Weights of a small GPT-style language model, trained from scratch on English Wikipedia.
Size: 19 layers, width 64, 2 heads of 32, 0.983M parameters.
Architecture: RMSNorm on the residual stream before each MLP, rotary positions, no biases in attention or MLP, embeddings untied during training, normalized queries and keys, some layers without attention, local attention windows, shifted keys, normalized values, capped logits.
Training: a variant of Muon for these matrices, 6873 steps.
Each number is 128 + 24 x the weight over the matrix's rms, rounded and kept within 0 to 255. Layers, rows and columns count from 0.

# layer 12 attention query, 64x64, rms 0.15, rows 0-31, columns 0-63
[[129 129 126 131 128 127 128 129 128 129 128 127 130 128 131 128 126 126 126 127 130 126 127 126 128 131 128 129 128 127 128 127 127 128 129 129 129 129 128 127 129 123 128 128 130 129 128 128 129 130 129 126 131 131 127 126 130 129 129 130 131 128 127 129]
 [137 125 135 142 131 134 138 125 133 131 127 128 132 120 118 134 120 127 128 127 138 125 120 118 118 137 121 142 127 116 135 131 137 125 133 133 132 140 126 118 133 112 135 129 127 125 130 141 132 133 122 126 135 142 130 130 130 145 135 143 114 139 125 122]
 [137 107 120  98 111 117 136 146 114 133 150 141  97 136 122 100 157  76 119 143 141 151 102 131 118  75 129 135 110 148 124 133 128 109 134 129 139 143 133 138 123 152 150 116 140 104 132  84 126 110 142 139 134 105 137 135 112 126 127 124 113 124 126 142]
 [137 176 116  93 147 126 111 144 155 119 141 131 120 164 109 101 126 132 106 122 128 156 136 126 165 121 100  92 116 120 127 121 142  96 139  90 129 106  95 144  98 156 125 162 161 148 119 135 118 110 121 137 119 119 132 111 121 146 114 136 132 152 149  93]
 [127 128 130 128 128 126 127 128 127 128 129 127 125 127 129 128 129 129 129 129 129 129 129 130 127 127 129 126 128 129 129 127 129 129 129 127 127 128 128 125 128 128 129 127 128 127 126 129 127 132 130 128 127 128 130 128 126 129 133 129 127 129 126 125]
 [134 142 128 122 128 119 123 130 135 128 141 127 114 128 123 123 123 126 141 133 133 132 145 131 136 124 120 120 121 129 128 129 144 124 125 128 126 125 131 127 131 147 133 127 126 123 130 111 129 121 127 138 122 121 122 139 124 117 114 132 134 133 128 119]
 [122 146 122 111 156  95  99 126 130 124 155 128 126 154 120 151 103 138 159  88 119 120 147 110 151 140 118  90 108 119 148 140 128 143 136  96 110 134 145  89 106 159 123  88 128 135 104 109 140 136  96 134 139  96  90 148 107 108 111 121 154 137 135 123]
 [128 108 129 110 124 131 148 130 128 138 101 128 109 108 149 130 126 103 155 119 125 124 117 119 101 120 178 147 138 134 150 103 139 107 147 113 135 119 120 135 129 126 164 133 147 131 119 114 102 150 116 159 144 121 144 122 138 148 132 144 139 125 119 160]
 [135 141 144 121 121 116 111 143 150 138 123 127 122 127 143 101 140 118 118 155 132 161 158 121 129 113 121  93 138 146 123 148 112 107 136 142 125 136  99 112  85 159 138 150 141 118 129  90 142 106 154 142 116  95 127 154 160 117 153  97 149 126 117 133]
 [125 128 111 148 129 134 134 159 135 117 152  86 136 120 166 136 134 108 126 143 110 152 132 140 150 139 138 103 140 129 134 132 106 127 148 114 104 138 107 157 105 112 124 137 114 167 150 105 146 124 120 150 132 121 118 145 138 112 128 138 117 122 156 114]
 [118 138 137 163 134 147 143 138 134 131 100 142 112 117 131 128 112 125 124 137 139 125 132 120 114 144 137 163 141 124 144 123 130 141 105  97 164 148 128 132 142 148 116 108 130 104 119 162 124 121 117 115 112 128 117 155 138  64 145 101 108 131 138 156]
 [123 181 132 125 119 123 159 157 151 132 118 121 109 124 125 109 119 107 137 130 144 128 123 142 162 111 154  94 163 169 140 132 126 151 132 146 132 145 133 160 121 135 112 120 151 148 129 120 138 103 112 119 145 127  94 143 139 105 105 134 104 146 132 103]
 [115  99 117 122 126 173 129 133 135 145 102 157 144 136 146 127 115 103 144 122 102 140 113 120 123 161 119 164 143  91 134 129 124 160 119 132 124 151 126 121 140 133 118 106 139 130 141 111 154 151 106  95 147 131 142 120 112 130 146 120 130 140 101 130]
 [106 106 139 115 121 139 153 115 128 132 130 154  85 116 114 159 161 132 131 135 126 119 111 117  92  79 100 158 125 105  93 153 128 116 148 155 139 157 123 109 131 110 159 126 117 100 143 107 119 114 137 122 110 105 172 126 158  99 147 127  83  74 116 141]
 [137  81 139 124 106 111 145 128 147 141 119 146 104 113 125 150 144 119 139 103 118 144 130 122 124 118 140 146 119 101 112 113 155 156 128 163 107 145 108 128 131 133 145 108 146 116 172 137 127  99 109 141 138 116 173 109 164 117 150 135 103 126 136 138]
 [127 121 102 130 127 115 104 159 124  89 138 113 100 133 109 114 143 138 157 130 142 139 115 127 102 107 103 118 119 124 124 141 147 132  85 143 131 114 106 152 128 152 124 135 139 146 118  93 139 123 170 142 108 125 132 118 142 109 108 121 139 119 140 147]
 [153 203  46 110  87  56 140  50 170 134 139 128 137 146 125  93 122 165 118 140 133 125 126 123  79 106 128 109  91 155 183 119 163 158 110  94  71 119 137 119 163 162 151 100 100 154 161 136 139 140 112  71 116 148 142 179 142 118 165  94 102 143 154 103]
 [171 112 136 169 132 109 119 154 122 114 113 120 125 118 171 128 158 127 145 158 117 142  93 140  70 214 119  87 120  94  69 108 146 115 131 157 151 107 142 191 167 155 162 132  96 110 114 147 139 114 186  71 127 132  93  87 157 113 141 123 121 135 143 137]
 [122  88 179  82 105 164 155  95 140  78 144  78 166  95 223 161  92 168 100 148 166 139 117 150 138  76 106 127  94 147 147 158 183 128 164 137 179 108 101 114 168 132 140 107 136 117 132  89 149 152 120  69  84 143 161 124 151 109  95 149 167 149 120 129]
 [ 86  89 140 124 145 110 133 170 162 138 210 115 172 106 123 113  96 135 157 179 135 147 145 131  87 166 108 142 165 107  89  91 127 157 117 124 110 157 108 138 144 132 155 153 205 182 144 127 131  96 127 113 125 126 105 115 129 119 109  94 171  68  93  72]
 [ 99 110  96 115 151 100 145 128 110  29 131 158 148 174 167 169 133  96 166 139 143 124 216 154 115 125 127 121 174  85 152 174 138  87 139 141 104 121 116 107 160 116 104 167 115 141  90 103 143 214 149 142 138  90  75 130  99 150  98 115  52 143 138 131]
 [131 123  97  98 156  66 110 139 127 142 149 151 135  93 151 119 129 125 141 171 171 113 105 115 184 152  94 160 151 133 184 118 144 176 148 123 174 181 148 115 124 108 106 119  96 151  77 122 132 189 122 149 151 126 150  89  69  98 134  92 124 181 144 115]
 [127 145 112 157 150  86 191 106 136 111 154 118 123  65 142  62 143 111 128 148 122 147 139 113 130 129 113 138 146 138 145 132 147  74  98 136 173  80 145  90 105  96 122 143 194 116 121 143 212 129 121  99  78 125 158 124 117 147  83 133 124 163  95 185]
 [114 115  97 158 108 153 146 124 149 122 108 148  72 103 130 101 157 134 166 134 121 134 146 151 120 113  89 177  88 155 176 126 164 108 146 133  90 145 138 127 124  67 179  85 122  74 135  59 143 130 132 144 148 155 100 106 158 102  69 166 134 137 182 124]
 [150 169 124 150 148 150 108 141 145 116 132 145 204 112 114 124 168 151 125  69  62 158 166  85 146 148  91 132 142 127  92 161 148 140 108 110  81  92 138 142 105 122 163 133 146 128 127 183  43 157 133 109 106 172 123  80 144 125 108 104 141 157 139 127]
 [120 210 180 157 163 146 110  96 160  84 171 178 140 111 124 129 143 134  74 188 154 137 112 149 137 173 185 160  79 122 116 133 109  73 119 103 133 150 132  93 137 118 126  94 158 188 146 110  98 128 115 117 190  97 111 127 132 162 155 115 133 154 128 158]
 [131 170 120  96  94 150 119 123 145 150 129 120 153  84 110 203 158 111 105  84 105 104 138 105  96 146 104 179 143  79 170  92  73  84 124 169 169 121 132 137  87 104 107 135 129 145  88  98 154  97 153  65  68  96 121 148  91  79 136 137 103 119 153  79]
 [ 80 149 124 156  98 145  50 169 133 181  94 126 115 101 120 143 128 104  96 150  94 104 118 142 128 116 126  79 111 106 148  85 141  95 128 147 119  98  90  50 185 153 148 159 124 123  79 144 184 111  99 155  86 160  60 117 127 132 140 108 135 148 156 132]
 [125 121 139 137  84 133  67 103  85 135 224 210 122 154 170 121 140 110 188  91 140 115 114 150 159  87 133 111  93 159  86 107 113 114 102 104 141 125 134 145 111 101 142 141 142 159 128 103 153 136 158 160  97  69 153 118 180  58 122 109 120 154  76 146]
 [129 115 139  98 141 121 119  59 139 146 205  87  49 163 147 114 151  96 108  76 179 129 145 105 125 157 183  97 154 133 173 144 143 126 135 139 114 144 157 149 122 127 156 113 158 182  79 127 116 138 198 100 116 160 113 103  98 141 129 140 149  69 217 142]
 [173 131 159 118 144 156 130 106 112 141 150  25 126 124 115 158 141 120 149 120 133 108  84 127  96 115  96 115 175 153 101 130 166 143  93 119 130 151 187  62 147 140 139 166 164 109 143 119 111 158 136  93 132 141 115 111 100 106 152 108 138 120 131 124]
 [112 122 161  49  54 129 199 166 174  96 152 155 158 143 127  98 118 179 164 130  95 139 136 129 125 135 174 110 116 158 128 140  52 100 125 120 151 148 123 129 131 153 133 118 148 123 159 110 137 134 120 107  96 140 112  85 110 103 154 115 121 131 204 150]]
# layer 12 attention key, 64x64, rms 0.148, rows 0-31, columns 0-63
[[124 128 130 129 128 128 130 126 128 131 128 129 125 128 129 129 129 128 129 126 128 128 128 130 126 127 129 127 127 128 128 130 127 126 128 127 126 129 127 126 126 127 127 126 127 127 127 129 130 129 130 126 127 125 131 128 127 128 128 128 127 127 129 127]
 [134 124 132 128 127 126 131 119 125 141 126 133 127 119 132 121 147 124 115 130 131 127 117 125 121 130 131 147 134 139 120 129 125 125 129 133 138 132 120 133 123 122 134 121 124 135 124 127 131 137 138 123 123 127 127 133 129 129 116 129 121 118 122 125]
 [133 135 125  83 126 112 135 109 101  92 128 107 114 152 104 134 132 109 129  95 128 156 147 143 110 112 146 113 113 109 142 166 142 120 148 109 119 124 116 101 124 177 106 148 144 118 109  93 138 103  95 127 106 120 119 123  97 107 146 132 152 124 138 145]
 [137 165 119 138 145 108 152 132 154 152 128 119 105 143 150 110 138 120 108 120 134 148 124 154 130 132 142 154 111 148 167 129 139  82 119 130 142 142 151 115 111 105 120 165 170 137  97 141 162 132 145 128 137 114 121 135 148 130 107 147 114 148 123 173]
 [129 128 125 129 129 128 128 130 128 128 128 128 127 127 126 126 127 131 129 128 128 127 127 127 129 129 127 126 129 127 130 126 130 131 128 126 130 127 128 131 130 128 128 128 126 129 130 130 127 128 127 128 130 129 129 128 128 128 127 127 129 130 128 130]
 [132 120 124 133 141 128 119 119 135 111 124 132 132 137 130 122 111 121 122 128 132 117 138 130 126 140 129 142 128 137 121 130 140 133 132 122 110 120 134 123 125 120 122 130 141 125 125 131 116 129 122 143 117 135 120 127 130 131 146 129 120 143 131 134]
 [110 146 140  90 141 132  86 168 117  93 103  86 125 122 142 158 147 181 193 140  96 114 142  95 130 123 127  63 122 142 154 104  50 127 167 156 122  75 122 152 111 113  97 135 100 105 111 147  84  86 151  89  91 127 151 108 122 103 128 103 145 123 213 113]
 [123 123 127 104 110 181 128 117 115 126 106 137 108 113 147 136 136 120 104 102 122 135 101 103 117 113 148 145 129 115 151 150 117 111 147 119 123 106 114 102 131 132 124 109 143 103 143 131 106 105 106 111 118 134 111 123 132 136 119 160 135 150 117 153]
 [ 92 140 123 134 123  98 120 118 148 154 131 130 116 135 119 145 153 115 117  93  86 148 149 137 129 146 110 139 138 117 145 129 162 133  90 105 158 121 130 132 117 192 127 163 116 156 120 131 124 105 103 162 137 110 146 144 136 116 102 134 111 122 109 135]
 [126 135 115 128 110 115 123 112 136 154 171 102 111 123 140 113 118 145 129 133 125 114 137 100 163 133 133 107 121 110 119 130 112 127 111  84 129 113 154 139 110 131 116 104 115 165 136 142 127 137 128 141 132 116 104 153  88 114  98 109 151 127 125  95]
 [ 89 109 113 131 124 135 107 146 121 116 140 150 138 115 119 131 120  98 125 130 136 164 134 168 152 159 132 138 166 113 106 105 130 126 111 120 144 143 121 125 156 133 123 144 119 106 133 137 133 115 117 150 103 122 125 114 126  95 130 123 139 114 110 147]
 [132 150 128 153 128 119 150 154 118 100 146  87 136 132  99 133 121 112 136 124 121 142 142 137 148 128 148  87 121 138 136 142 122 113 147 121 146  93 150 121 124 126 118 132 148 146 134 143 117 138 126 160 118  88 111 114 124 141 113 119 123 122  99 149]
 [108 118 113 125 152 146 136 127 111 136 111 125 125 154 146 131 125 125 143  95  84 121 146  98 112 161 150 135 119 120 152 113 135 143 128 136 129 142 110 172 119 107 120 126 135 122 132 139 146 139 129  95 106 114 149 113  97 113 137 114 146 124 125 123]
 [124  91 131 135 123 121 107 113  82 141 129 154 119 145  82 143 126 140 116 140 128 162 154 147  90 108  97 151 133 100 129 127 147 145 127 132 121 164 131 142 153 171 139 173 127 146 104 110 126 115 154 121 137 112 123 123 121 111 117 127 150 130  95 146]
 [123  58 136 144 125 121 125 129 117 157 112 127 120 134 106 137 124 136 130 104 122 149 153 135 123 140 125 136 119 107 122 153 152 137 107 125 126 148 138 132 130 173 127 141 152 129 126 147 113 127 140 138 158 127 107  81 125 130 143 118 138 150 116 142]
 [156 138 108 148 133 124 116 145 142 118  93 146 137 112 108 165  91 131 147 126 114 172 134 157 133 170 123 114 121 112 127 123 156 136  97 115 114 116 140 143 134 138 110 129 103 131 121 136 131 120 122 143 150 126 109 112 145 124 125 132 126 154 143 126]
 [153 189  41 108  90  71 150  57 178 132 140 137 131 143 138  93 131 147 108 142 142 122 120 127  72 118 132 108 105 150 169 116 156 160 114 103  74 131 141 130 175 159 153  99 112 162 155 145 119 148 112  78 123 162 139 173 146 120 151  91 108 141 149 101]
 [165 118 142 159 144 106 114 148 129 107 116 131 115 127 170 131 159 140 135 169 118 136  94 141  57 207 117  97 119  70  83 115 137 122 125 154 152 109 141 184 151 144 163 130  86 103 112 151 147 104 183  75 122 127 103  86 152 115 143 129 122 140 153 131]
 [126 100 175  95 107 174 142 102 153  77 140  78 164 105 215 148  93 155  97 152 167 129 107 140 147  77 100 134  88 141 154 144 173 124 152 136 175 100 100 128 158 139 141 104 138 122 117 102 143 152 123  82  97 148 160 132 150 108  87 142 160 149 122 124]
 [ 97 103 144 122 136 102 142 163 163 141 207 127 151 114 137 115  92 139 166 171 148 142 144 127  74 160 112 142 155 103  79  94 132 146 111 117 106 156 108 143 145 145 164 142 207 165 135 121 128  86 129 117 115 130 105 114 136 116 104 106 156  56  97  78]
 [ 97 102  95 122 147 102 142 127 113  34 123 155 155 164 163 169 140  89 165 136 139 129 209 150 108 118 129 123 171  93 154 167 147 101 131 132 109 118 117  99 154 105 108 169 113 147  79 102 136 210 143 131 134 104  83 125 100 145  96 117  63 132 137 123]
 [139 119 110  98 155  74 117 154 119 151 142 144 153  99 149 125 110 134 138 166 182 106  98 103 181 163  97 146 145 123 188 128 143 169 152 131 176 188 153 115 122 113 111 117 100 157  85 123 124 188 129 151 146 144 141  88  64 108 117  90 129 176 146 117]
 [129 142 112 155 153  72 184 111 133 111 152 125 125  63 137  54 144  96 123 136 125 153 135 115 128 139 117 135 134 139 152 119 147  86 111 130 172  86 143  94 102 110 117 145 193 114 126 137 204 124 114 107  84 124 152 130 116 145  92 141 135 155  98 169]
 [116 114 100 156 102 155 155 121 150 116 111 139  66 104 132  92 159 142 173 147 116 125 137 158 129 109  91 172  84 164 167 116 169 105 148 127  88 154 132 134 134  72 178  86 137  74 135  62 152 131 133 139 137 159  87 104 161 109  66 162 124 124 168 123]
 [148 162 121 136 149 150 103 133 137 117 137 165 202 122 118 125 176 143 117  69  64 164 164  88 141 139  98 136 147 134  89 162 144 138 100 111  90  98 141 136 113 119 160 120 137 122 124 177  54 155 137 109 101 168 122  94 140 128 106 107 146 159 135 125]
 [124 195 176 143 154 140 104 118 154  85 159 174 145 116 127 128 148 126  74 179 140 138 110 158 136 169 179 160  83 121 121 137 118  73 114 110 130 145 128 100 132 134 131  95 148 179 146 110  91 133 112 116 169 115 116 112 131 142 137 109 138 144 128 154]
 [132 155 125 102  97 140 114 113 142 152 121 129 140  80 100 199 170  99 100  95 117 112 139 103  97 144 105 188 145  84 167  99  70  82 128 155 164 124 137 145  98  98 114 144 139 140  93 115 155  99 151  75  66 102 135 152  92  89 141 135 101 132 153  91]
 [ 82 151 122 143  99 151  38 170 147 177  92 138 102 110 122 151 134 101  73 142 112 107 120 142 127 116 126  87 105 100 148  93 121  92 119 142 123 106 107  40 178 132 155 152 125 133  79 147 186 110  96 159  91 170  73 106 123 132 140 103 136 146 161 143]
 [135 114 137 135  92 133  71 104  98 134 214 198 125 151 168 123 136 103 180  90 134 106 109 147 163  97 137 110  96 160  92 105 127 116 103 108 134 129 132 149 109  96 137 152 138 160 129 111 152 135 153 160  95  72 137 118 174  71 125 108 120 159  71 142]
 [134 121 137  90 138 124 117  65 138 154 202  88  45 155 146 110 145  95  87  88 179 126 142 123 128 145 170 102 158 128 181 132 129 114 129 146 109 147 156 145 121 118 157 103 152 180  80 138 123 138 183 105 106 163 108 102  96 133 125 143 147  75 220 133]
 [173 124 154 123 148 159 134 109 114 144 148  23 118 121 117 153 152 117 158 114 127 112  81 124  98 122  95 117 159 155  98 133 176 139 100 118 128 147 182  71 152 139 134 167 162 110 154 109 111 162 134  96 135 136 117 108  96 111 144 109 141 126 133 134]
 [122 110 154  60  61 128 190 162 167 104 133 153 150 124 102  95 103 172 158 125  94 146 149 136 122 140 179 119 115 154 141 128  66 119 128 118 149 149 117 123 128 145 135 120 136 125 166 115 130 139 112 102 101 140 108  90  99 106 156 117 120 131 181 130]]
# layer 12 attention value, 64x64, rms 0.173, rows 0-20, columns 0-63
[[114 111 114 116 159 128 163 127 108 129 123 183 111 127 119 115 131 104 152 135 110  87 135 133 144 128  98 134 123 103 127 171 164 130  89 127 111 148 140 133  79 159  95 166 140 126 110 109 136 120 125 181 100 138 132 111 147 109  71 151 139 155 149 128]
 [140 137 120 112 133  91 102 117 156 139 114 193 110 193 105 117 143 149 128 116 135 144 120 144 150 143 149 108 115 112 135 115 139 121 148  89 118 140 135 132 148 184 125 146 165  96 147 133 145 116 104 176 121 135 109 132 101 137 131 131 102 102 110 137]
 [132 129 135 134 112 119 179 105  97 116  72 116 106 131  76 147 147 124 147  96 135 149 102 139 109  78  99 100 117 138 104 138 127  98 141 101 125 112 143  99 153 120 122 103 135 136 135 148 180 105 128 147 116 152 131 119 143 148 113 136 102 149 130 142]
 [168 122 119 107 113 120 118 102 155 138 143 124 123 122 131 136 112 115 128  94 123  82 127 108  99 150 118 144 109 154 150 155 115 131 138  95 167  97 122 133 129 129 123 151 123 180  80 113 112 132 154 128  81  74 130 144 142 135 116 126 139 162 132 139]
 [149 130 116 117  81 176 145 124 139 133 141 112 127 164 136 120 171 124 116 143 130 146 140 128  85  66  84 111 118 150 124  94 104 134 111 109 134 119 105 120  55 113 155 131 122 144 124 139 126 120 119  91 101 172 142 121 100 174 102 105 123 105 144 155]
 [114  99 130 139 134  77 144 101 148 100 147 140  65 103 141 142 152 145 124 166  91 150 183 144 104 139 130 144 132 120 145 154 122 125 128 133 114  80 145 161 151 186 131 146 167 134 131 113 117 174  86 153 173  83  94 126 142 108  81 158 135 150 127 125]
 [124 107 145 145 125 134 118 124 178 103 117 114 136  97 102 106 113 139 115 127 142 128  88 138 133 115 144  94  98 120 134 120 135 151 128 165 146 137 102 147 129  88 119 144 135 118 136 148 120 116 116 104 130 179 146  93 160 121 120 157 169 141 103  79]
 [131 151 130 117 109  75  80 130  93 146 187 173 103 151 119 157 141 149 136 141  72 155 102 167 149  92 162 108 134 124 157 151 193 138 116 119 109 164 123  55 160 194 116 176 172 118 111  94 160 121 142 187 121 125  61 124 128 118 108  99  88 141 136 152]
 [124 127 175 150 156 164 107 149 129  97 102  84 144 169 133  86 160 135 117  86 111 101 137  68 141 133 133 120 123 122 109 115  86 159 154 153 163 140 112 157 118  84 111 127 118 142 114 179 109 137 115 102 169 153 141 147 149 145 128 118 166 139 154 140]
 [199 127 125 159 130 139 144 140 131  92 168 151 113 142 115 163 109 131 105 112 132 124 135 123 151 127 166 122 136 117 114 135 172  80 131 104 118 134 133 125 104 149 123 125 137 114  82 160 142 109 139 107  94 172 136 122 138 121 151 134 128 111 131 120]
 [120 126 100 148 141 101 111 154 133 140 122 184 109 134 109  93 145 118  88 142 133 196 130 161 133 127 112 149 118 113 162 189 151 135 122 130  72 113 137 112 102 112 111 125 119 114 117 118 141  51  90 149 134 147 104 151 140  94  96  99 107 130  86 182]
 [161 121 122 124 109 138 133 114 143 140 110  97 131 139 101 119 129 183  89 139 110 136 134 115 133 157  98  69 136 101 110 159 154 116 111 140 154  96  83 145 124 113 121 111 109 137 114 121 137 143 129 132 165 106 128 154 116 119 129 164 111 168 132 147]
 [120  87  97 137 117  92 115 136 132 145 136 136 120 153 110 131 118 147 108  95 161  98 138 138 136 120 129 180 131 159 182 118 116 137 153 165 138 144  89 134 133 112 140 102 118 118 184 131 114 173 117 177 145 144 153  94 143 137  87 131 153 133 130 180]
 [148 138 113 145  96 156 125 110 106 132 102  91 109 142 115 129 145 147 147 108 152  74 105 140 123 168 122 132 112 129 158 112 115 113 120 180 138 161 148 120  99  71 137 152 112 140 121 138 149 137 151  87 126 117 144  95 122 143 159 125 123 104 133 152]
 [110 116  98 148 128 114 103 158 114 169 115 154 172 148 120 142 172 120 119 153 124 146 144 130 185 124 127 106 113 165 167 166 174 129 157 121 118 131 174 151 141 170  83 149  89 104  81 101 119 116 122 202 119 122  81 124 131 126  95 120 136 131 130 173]
 [120 150 123 131  97 124 124 149 151 113 146 175 124 151 106 110 142 173 172 151 104 131 160 118 102 116 101 161 126 123 115 137 113 103 165 114 127 103 150 124 121 180 120 116 136  65 154 118 176 124 129 122 135 139 109 147 156 112 110  86 121 183 126 159]
 [112 129 125 110 159  75 111 133 137 122 144 140 101 144 110 123 127 108 129 100 101 160 179 174  90 122 175 137 108 151 107 152 148 151 137 132 123 113 138 137 103 200 126 115 107 148  93  87 158 143  97 160 134 132  62 121 112 108 125 142  96 140 127 149]
 [172 108 149 112 162 144 156 170 117 137 134 129 112 119 106 107 118 131 125 141 133 104 109 110 132 157 104 116 109 109 167  98 133 173 153 126 138 125 160 105 114 117 160 103  95 122 139  78 105  92 102 161 152 152  97 124  99 110 130 136 152 137 163  89]
 [112 140 141 142 134 126 115 134 121 127 138 143 143 116  90  99 115 122 153 152 126 113  95 179 149 114 124 154 122 121 118 147  83 126 111 150 148  99 111 114 125  70 113 118  61 141 189 152 126 137 136 124 136 144 168 156 116 115 120 100 180 107 140 157]
 [128 114 167 127 127 127 150 167 113  71 121 150 170 103 168 120 173 105 144 102 144  95 118 133 115 133 104 144 114 120 106 109 145 103 157 132 131 109 124 102 124 118 148 108 139 142 140 120 137 150 160  98 163 176 159 120 131 122  78 147 141 145 114  79]
 [ 72 102  84 134 117 139  77 131 179 132 118 143 151 139 101 112 135 111 104 130 115  93 107 166 163 147 119 143 127 110 116 145 101 105 130 129 142 121 141  95 121 169 155 144 129 132 136  81 119 140  93 120 144 118 103 111 145 111 171 110 124 128 163 132]]
# layer 12 attention output (transposed), 64x64, rms 0.149, rows 0-19, columns 0-63
[[153 109 136 122  85 151 112 141 146 137 121 126 126 166 144 131 143 118 122 117 141 108 117 148 150 132 156 130 104  72 165 169 112 124 125  66  95 104 111 143  80 159 116 133 115 125 114  98 177  69 114 164 138 113 118 146 135 127 109 125 125 137 128  95]
 [122 130 145 129 104  95 119 128 139 160 120 125 173 110 137 137 121 103  86 141 123 126  94 123 112 160 150 139 139 164  96  88 133 130 157 119 144 154 115 118 111 139 141 108 162 137 169 115 120 119 159 116 106 121 120 109  84 122 160  99 120  54 121 116]
 [161 171 111 127  85 107 159 115 107 128  99  70 124 141  79 119  79 117 139 116 111 179 119 120 123 136 136 101  97 148 138 114 128 111 105 146 126 114 135 113 128 104 135 130 107 144 128 108  96  80 138 131 156 128 125 116 151  82 112 166 124 106 151 133]
 [135 148 140 111 122 125 129 115 104 176 126 135 131 131 102 148 125  95 147 122 120 127 126 158  98 108 156  69 142 127 125 135 111 138 178 103  96 133 138 141 128 129  68 155 125  96  95 140  64 152 135 154 144 128 126 141 150 133  94 129 168 161 171  89]
 [169 157  98 152 135 164 153 147 122 115 114 166 137 164 141 149  83 114 117 115 110 118 173 118 104 117 113  93 115 141 143  95  91 110 139 149 122 135 111 134 118 132 153 118  90 135 115 158 157 132 161 168 126 130 136 126 145 168 160 125 110  91  87 154]
 [134 140 139 135 130 137 160 124 163 114 112 148  99 110 134 104 202 112 157  80 120 124 110 130 132 102 150 143 132  82 171 123 126 117 144 160 136 116 111 127 150 159 132 162 148 155 138 102 146 146 136 121 175 105 126 122 140 123 122 151 160 150 178 129]
 [150 102 118 113 125 101 119 133 182 107 140 138 138 104 116 112  97 147 112 112 164 136 116 135 136 136 152 114 114 122 133  96 158 106 136 141 122 116 169 167 160 141 156 141 117 149 137 108 120 107 115 140 112 140 121 113 124 111 112 190 128 125 100 146]
 [139 136 143 127 154 105 129 139 124  98 141 139 177 139 168 141 142 159  90 159  83 152 116 139 143 153 146 121 148 132 126 108 139 140 111 150 158 151 156 132 123 133 129 148 125 139 109 165 139 116 104 152  89 116 107 135 118 106 130  83  96 141 124 119]
 [ 77  76 126 128 129 119 114 122 140 114 105 161 145 151 165  89 119  90 124 126 129 147 139 142 138 157 147 138 166 123 143  92  95 155 163 157 143 143 162 138  90 120 115 123 109 116 158 153 116 119 154 123 152 103 114 131 121 117 108 125 176 139 105 143]
 [132 149 145 120 112 156 118 154 147 113 110 117 141 158 103 106 117 154 131 136 108 126 129  97 145 172  94 106 128 134 162 116 188 123 148 139  97 111  94 150 146 128 106 133 151 137 136 155 132 129 124 140 105 167 159 156 129 141 114 125 140 101 101  83]
 [139  95 139 137 111 147 132 153 157 107  78 156 113 101 172 112 102 156 121 130 186 164 107 144  92 156 141 147 118 148 127 115 126 112 111 127  95 139 138 119 155 125 129 106 130 144 127  95 117 149 160 118 146 132  71 143 162 105 116 178 101 116  61  93]
 [164  99 116  87 137 104 144 127 140  99 138  99 130 125 122 157 143 125 130 145  70  97 105 130  95 162 114 153 100 130 124 124 103  84  75 167 131 104 102 139  90 118 133 139 150 111 157 117 113 137 115 143 168 148 111 145 111 140 119 139 166 147 135 173]
 [141 105 127 107 121 108 134 117 143 140 145 143 128 147 119 112 128 111  94 126 140 145 130 128 144 105 141 139 148  95 122 129 120 172 187 176 130 149 119 102 185 160 163 115 148 148 119 131 120 194  67  94 134  72 157 112 133 119  80 116 102 118 121  96]
 [144 126 102  89 129 140  95 160 136 108 140 169  83 117  56 103 110 139 100  96 168 137  87 123 108 169 114 130 146  99  82 138 126 149 131 176 164  91 114  79 136 121 124 135 121  78 116 169 158 104 148 138  98  95 140 106 158 142 123 102 114 133 120 133]
 [134 110 122 165 135 140  96 112 141 134 119  82 138 133 142 146  99 105 121 126 159 120 132  66 140 130 136 130 114 144 125 127 133 140 171 159 147 140 156 116  94 121 151 134 146 118 135 135  93 131 127 145 144 108 106 100 168 117 102  85 103 105 125 110]
 [ 98 123 127 127 112 172 118 167 128 168 139 179 135 108 178 137 101 141 130 158 105 128 113  98 128 131 123 132 123  86 168 136  82 145 147 163 160 102 129  83 160 168 116 112 147 117 174 105 139 162 135 113 141 135  98 152 124 135 128 134 169 155 164 129]
 [143 130 129 132 144 154 119 116 107 144 117 133 149 146 129 120  96 124 140 107 182 160 139 206 142 133 165 133 132 123  91 105 154 124 147 134 116 115 109 124 115 172 106 139 113 173 154  79 150 156 146 125 167 132 157 137  90 141 129  94 121 133 117 136]
 [143  89 144 114 132 140 130 156 154  63 151 107 128 119 138 133 135  97 125  98 151 117  88 145 137 132 126 132 134 151 109  94 139 148 167 161  87 100 173 151 134 140 114  72  96 139 124  72 111  86 143 110 182 152 130  97 131 195 149 143 144 110 110  89]
 [153 162 121 144 152  95  85 155 136 104 183 132 114 107 138 104 121 103 168 158 171 159 133 140 120 160 160 142 128 136 129 142 116  71 117 115 135 102 150 106 141 120 156  89  91 116  92 100 122 135 117 127 145 141 109 158 123 144 111 139 169 115 153 112]
 [112 128 156 139 119 135 100 168 163 136 117 143 113 187 136 148 105 140 127 163 149 104 119 129 152 106 153  89 123 114 130 147 167 104 140 145 103 104 136 135 111 145 115 145 109 180 149 102 116  72 150 109 170 129 122 138 154 106 131 118 141 142 131 120]]